From a checkpoint of a small transformer trained on Wikipedia: exclusive self-attention.
Each number is 128 + 24 x the weight over the matrix's rms, rounded and kept within 0 to 255. Layers, rows and columns count from 0. Numbers have three digits each.

# layer 8 attention output, 160x160, rms 1.01, rows 43-83, columns 0-159
100138136136153107134124114161102152084112124133135101138150113117173114161110095149128119130133113099104127134092086130114100134112135113137095144137129144137167119064090144139095137136144128139083088117121107064141113115157111125103133141171125148102116132119167172147120106139107157149084139158126167160161110117137121136154149105072144133109130166069115128165112100147148138149098120107143130112121123133111168127119164130188103122134128121167137204128093134108138125111119121
092118119096139137097139095191107102085167076116083129088138141130140141096115122133090099116102116140125113131154135102160130146140108153120152101109106091127126144131164153110150149112086123153113134135127149141160116149127159156130164108150093122110153089119134114101126150144200129115132123170126123095142141125121138091128133134099144095167128118104148127145149110112121135106126102117130141164142131120128139088155155150138151108133119124157106148134142131097181087146107102
123145114154138087124134130109140157138101127117122148120089079136123096119154131133160113161167096129097115131088124129099097095111149163142145135086135110102124144104132151144107137117105129163174134101137152153098158106139106114122101127123138128121123113073141132139113147124127168136144132124118126103094110154120078141112124104102137118137171127147098151150189162142099129145141132167129072088092123130134116142068136185099133171108145142143129143142131109085141097088132162
130164131125117173136117137153136170137102083138170129045108124139096169078123144122102149096135135129118111104126127125130125134101131140119130133137170078088139139105149139138157110134148146161090147118094086173142138123118086128109132116122137140132105130126141119123100133142092113131122150146157132121086123140136124087155123127108199137117100109138137069105149078104149096136135137173112101069139091126106119100110134124139138145163058133128108108134124129149161090158102162
169135095173142131124154125108126133097180135146149119135071145147114151156134148101166150064154167145120158153138125145127098132123124132154162193111120100139145125173148145143093114153133116112113145169097157139168128132124141093151147120156122112114104078185103145103187144128118132144149141103157119109120128131132124153160119126136154123158160112131145129133115138155181103103158114135160106146146134124153128139120139132128155141117114155163112099145131107096121133113130179
144145136115134132148127095113106119097109100123129125148103186078144158137121099134161133167115150100124162117134101157092172106128118140157132125173111128125138084145138140126143109134119090106093130102092109119117113156135100140134111151070099150112146096138144159123102112149145175139121131129116125142100137181131133111097120121141097120125113128121128108108126129143139084163128149131098114123081134170183137099121103174131143131119139151162131119173139104154117100128099121
109121144162122143136095189107126093097121143112158120066135140123127145117146101152130125128108141095153125151133125110168132136144135149127128101103149162118127138110111144147113084138122108163138141105123137115107140118140141138148173120126132112130126089111147132116125149151166122120130163134147136184137117123107130198162147168126114118116137125139128127156128105128134142105127133142138119123111148143119176146094137121148152118126088135125087095133173126138116114153125116
140102125121107127165135137076087128120149129108173112153158089072122131137110119130124134096135144132117111076124122120165135150142118141150151141161093132129098161142171123142134154089165159139168180163130105195167119143169157161136079143130129151120128142144145115142120134153136102099113093132146113154124140130107134143136137124118132130079131134141171108144118154118118160094173104153142154125096114139127132154144102102109138119092088109126127134153127136083141145143140134
119104144107140142116137176139127076136088156108155141131180128128147128103110147091093072198110120123123111133153135142093142134136132154106154110155115105093160114065081115138127128127149122175129126142139152101147110104146147122112131118181105107130148137084124166173151122147139119087124143127092150137136150131158113112152128130137117079130109178121164117104137088107123142131122105120142080111109109164146130099122112104098134147121130105138125143126151125121137124101165150
123086144157114114158100107137144110198135076115194153136122129148112093142095118103098197134097120154130141104146129097172154107129095119115185138102113111134107100101144111127130170134155141129078138154096106095124109073136091145118156147169114138098124143084152102124128116120156142109120139139115092122147144106137117135135145160099097127104097100143129138137142140171144131127144095146175159099098095168118105156120160166106143173105140165120143095109114154104096103147169142
130166157133118120126074147157109137152088090130106143119206183114101129135182122149159160119120166104131128119080085138112161173129055133127139122184095121100178107126122106149137147110147159099111153118109108111159156168139137154122144105142144120132123082084134150135147157079124145119129113131090134101106111116140103158112153147091149140136089120175117129108120112151101169114104128092119120103160121146175132145104120133099114132123169150096115125092091105102143152136122118
077113118111079118114134165131095119111180144084140150147122127135117125080136087140137117187129136088170166133124100137136174143131122137146131167140128112123110113164125125132152144157119109167132154137109128123088151172121117151141122125097125122107175169123128200172135093082124092159098123130136163117124154124109120115129151116130146130096132163133142130158119147085126126102104079160132144118121122132122140126134196152112085094106154133139118126159113124134096112114113101
138148130140099122132096129104137088079138157130112120113127146161130151119115115136100146111113153092129124097063135100095119138138147122143123141130124170127142125140125125121117069134154144090107104126137082119113103122105122124112132130099118128149113117142151077133122095094170076117147123124136096106120123128155153131127181156092121123138101095149182129150161197125106140143141128131117130101133111112123167139118145128149135137128139121105148119086136100110116100125148152
155155134107129058107119137105100156141143122114099136098127157129131139167098146124136126150123075157133121072070086159087137146122123162138070130125163140128151144154095112114104108133097083139143145178155087106110126109101080125116129129155114144121123113142135124151144138127106166173115137124136159131147110155109091143104138115098132132133157149147108180092156138134158123116150133152102126105123135113128122150161109121151107165146139142123138126096152143139119125135220098
123137085159096103087142156125126140126093149116150141152132146170140139153099142136121114142164140129148217155142142109090114141157104129101163127119155128152115102128177136104091124149132088115126134136099141122097111106112123180079099122124162168133139117098156181111159132102142134115086134122135135119118122139123159127080133140128119123135122100093122145144131095080134145164109131140113127175163119111150119079109145127142115120153114096165151154124129143099109135092110075
133111131127152076085148104137152132102100085132141139139115134141140137110136129112142149119096130135137126084119090113114093071139140163122137163117124033135095105172082156145087160125126116133159121172164116132144124112124138121142137156178107126159159151142131131074174124107084142160140097110140113147108133155129094140110064141130120153149125143109115103119132114160164103094126107111113134173145163102153166154103123135143133104118117120136121125142137105111120086120115141
133138101122114124117108156148109131126101138135124172118151152159145159153164143132148092118143116136115131154110134113167104118157110121093126115142104089099128150174142108144155076152133120115156086124103157106131121121107117139170106148151103146140139113138116125093121143139113089128094082137136154098113119156138136128124100163096117112112101080132128140085146154138136136139120105116135127160143149155113127124125106108099109165146148113125102085122140139126073068110140092
115174166133118099129135131111119078122107123123117149131096123131093123099102133156127093132092143112185140100169117119122123128194137110170097103167160117172145119130142133156125123102113142097116139164114133117116149149112172140087125095126160140113117155134119124133128129133131100136190108129136129154126093134135081119112115121092119117148094119145134116075150097109117149129155170136153131142149120132096147116114119132168077099146102138120139144167140059107149161111115120
132107153145117123092126153131108158128145128126108151137140116106081130096087142092132128151132113076121170088135142155075133069148160166117098163089059135141120139098103139079117112106079150160129167123123096146098169086116133111107147097127142114167119135136115132117117100136169134116131139117150142130143134131117165138151139138103144084133142110122139128087136129113146131153118160148159118138110127140099127150138119157122118100126172135135130137128099147120110181135121116
122112154158138110119149127176123127105123150166174108108156082098123123148190152135150134118109111142119105126136104186157113093135123088184085150131117135122094122065124164183109140142159077101077119086100149093141161150117099093088098094152135181170146116093096155128130118118112092063133113139114119167132122133141153120153123148097126110153157129100143142136140107158112129137144118122162145134125136129124134143127154101137113128122117114125058165125175151088162119154119143
113114130133091099106167098130163136119076128172152148131092154111152131131116124100125104171122126128181122132139153120103113112137174088125120128120137109124064056129093151126131120112086142175137147123104165120124204123111128076106135091170130121090142132147135101120105129089161102115139126126132126140178123135105133110098115111125141123141092132104092096125141139141128111129159138105127109128118128152121136121133113147148125171123104150129112147096146122110139110095175110
165109150098115126162126151123151126110088161162152164125152134121096123100111139142114084108138144092142147169153146139128172153133113130124092171124092077138127105138149105117146135120153157169110146113124088124124106131125130126163140151136102117143171101190145135121120116127105066095116127090150111134096089139110121132160119147128089111152094133115136180103160143143098141103150147116129124166162094134170137135149121119104109104096182149115150148135162147097132149133144136
172123137123147134126169134115176096122148156134122179120140162101156110146131101158099143163111140096112115136127164129142087099163178102111153170131112115102100163137112146154132149115101142131112163128158125133145152140160114104105172131168102136096176135129144136131088104130136076136148134143111152096140147138123123167130136185134136130157149115116070147114154126124107104104101106160139083124167134102122147134118113131131139072147121102128122123126088123136138100124116124
150095143102097111139149143107102156132119153170111127155137126108106061120061163084158178090133117127142149131150133147159127149116063096111092143136119127146139119120125146096115157118148117120148140113116126104148145098103140118154104108126127145127127094146139151124161157139136215128139169165128106142127124149132159127113097146125168109111137144154105128112117138100082171178154134119153122095116126139134112180169124123158062106142087143153154142147098140131142121125114176
138126169126132090162129132152103102127118143141120147162167121114167133111155111115064120099155111140148142126130061165110110189133118125029109142135138100082125116148068064097112194116200126113116130137123131105151108096068118199122127113203117146146093105106123140144113135115172087113135114125121125096186069091166158121125158113156104147117124094042164132193121139099182153195129129173115124072097058090073133120135106128202164196109114097158138113167133136119116171173084174
131118141128140098165092117087145112134143087147111100101079099144110159110143152124070100197100119160137131160106100145091100127116108136115120155139150133145190107138099144147156088161105091146133123152102117090103110096107108112131088139122145134101145097120102183145139086138102142156119122155107136125152148127132142138143097157107119159114146114108141075141120155156074116100126107100123109160126128111140137123135109135124098123137159099110159130141108107116165120126083077
121134129142133115075154110112154167096111110120174166117123139103129134073122070120134108075133127125106090124140124150097096132096101122110119139205136146124130184178138163108129143174109130113130120120140135143131148148104107147152124146111103118116147120090145202122084151177122125117106132163128096110131110126136125127122107168149137109115102117106129131115140120128137112109115107136142130115132108104133122144089099120146130132108106127109084146117170143148166135122185157
171139142144095142158148148088129122116154139128150151121164129164154152167190119152145127065139150137093127149147110160161129121115094161089137110154134151136203102105125142152130159104094143110114116128100137143127105108173160131118136106141174124084122146170113105141113112133124186154144132099134162145147169098139126095140103096165134104083111135116127145110152132134114143122107111137132173110107133135108138090139142116139096136143091121141123133106162113139148127148138139
140113124121150121158102147089119111114112140126093070149120136085105133170128123148125161129121115114115151129096106144104098128123134170140114140117160107136128122147129140168138136117139146135143117122141155137101158148139099166125129145117090145115094160141126109128075105097128126123139108111160121098137127156147130105121111158153132135151107086094133140110106113116082153134139144137161085130132124180143120142094138133099100077163166104149135148123079136153175165133139155
131116135075139139098143120122134108065110092118155132124068136110113116137126153151111151146138093121129096088142123138133115113120123096169182128156134135130164145106143110116148107096106152161149136100116138162105132124161132183136127119158161131070105096123145137159105113121124133094159143144133094138098153096152157153094077129159152107056116079141137139113146130120094128088093127141121099117140157152122123156114098129118151144150176134131138153108170109127132148150096142
129158101097166151067107121139113144067079187133175120113134083134112141124124101115168135174115165120120045153184086177143159095082115148124177158167091148160119142122146118082125111140148140099138164137158131152125131092194163154120167140087085131146130112113131175137115127143147103143122135133131088099156109143103099121142139135108128130127141107120133137119122173138156122128109105150143134119107124156140133105141096145136101129143144122098169120169142176119130138130104094
096077086128153116125134131134116078131128119121144082166110138087136100130113139133110092103125120125121151128108149127188111180127120101116126150156142127115147130130143155131095107112113123146101132128138153131138163142119118127154135126107169126166092156138138113147100157104115143157122090118128106140136148143110121137136124152167174172117065140115153144135127105121116130118106134158133108136149146141128119125130131106121138143155150113125128117095140155127106113154128123
157094154153155117118104143100187107134131106150134137163136112129145156123169126156087120085199103151121098121112143157108140130102078105135146180201143125112150151114133102101136125100142101099130118150113119154151117075091100130134115104160118150156150128083101092134121159122103114134130125159129119125083127188171121138116181112104126111101108138116168122118148080097130090138127155159126148117129131121126170174135154143120127093148156101111139123125101121156105099074112125
112166131165169084134116157119124120162084159138177125096161127141161100149136185121144117126103120174116115154112123112194134131134095076167092108136109176139149116144119095149145133129088118101134147118156129117142126164113149145143135099123134152124141106121116134133133152149139160173148117106146129135101143147101131114154161121108130138154134128139140147129139129115124111138146100165139130164080144131118159148139107136137153101140082119130148134133166168121163177103080137
130148146148097146090122186146161128175122090114103183103096151093138132125106133127144103141175070111144091140140151117096166061118133174077116115119139120126156123065121117128176105117076127136140123111146135197146126108091113137138159159110105108112137124155109165132120111147167130098114125156136143150173179147074157105146135136112137114122115120108139119096138080140124109136131118071120121096149114133094116112115137123144104157144123112114143133118108125148132136123131125
190101160163104110102099161147103147142146136120115087098130111112151148169090104129098128155160218123112123084093109156127120112110107142129144113116161106156149140131120153142152133133121113108129135123123124113090154156173132154105169156064112163116152141096143124126127108113152134115137122100116111111137097116110146173125113121122118124133107144125139143160148150110197139101123122147155129111118135125122131086138123145125100122162129123123144125071122163128105117093112155
131098147139126135145120079132152113127086160118059146152117121148149163123129091113107115104168091140099127170127071112165147113097129138141140128143116137115110112103117137135143124130138130085143154107113129123121140081126168086114145104126115143099116151101123141160109140134151139148134140201161118113148112146113155130102126123132159152091162148128138134116125139101108134109132163118121128085124096134138153123158161120120132147136132160085116087084157117157113114134135092
123120117149102078180088180163126108096134107129123098115167162134130167120133145155134205149133125145108120101127148093124113180171145131118129134112165157133162144104100142124124114079083135097150099140123155137118152115111096129128189084121162112122120094134147104117139096109186168158090095126141091114127114159146129115146121151149162130144124109128145141121139090121096127109153129150111057110165105127113146155124125099128104128121126122155160100148153143126114120123124130
126123146167075125115125122184109116090145093107143087101132120101125129153129097126131111140110120142105116108099113149111109149145113128135119133160156147124108117104158165124105127132143115145129148160145175081122138124135104082106145151102115156123087134088140173140124157147080148122140141099082154117093173127091112158131140150141160106104149117130144134122125126164131135105144109134153109160124140153128165153132146139124094091132143134112148097154186092168178136064115122
122153135061124125165117155131161168096112160130121149116083116139129104071083099150165130139134137146123095167104158095148148154131063157148114152133106119131161130169134100163154124112136081101134117157126084139144127151115088132132126109117095115140107105096147093144159095145180150096169091088132159125114152106161138062082114162125149122113122132123103125113092157172163134170147140151166123108108111103117115151143188154132105127124132126124123142134131126097125090119128124
149169126117122147124125135148111134125127146133128113107124156120138108156120135107116097132102139144121184126158114139103130120160168106107102122127153170137102153084142166159079139060093083106132151181122137140112131129141117106113116162109150097098158134119117127105107103163107141122130106144131136147137097145123117127126161120153131122108110115148126144129130168150148145128108129095115158086143119151130115131129147128158158188157120117151113104133116140140142126160129082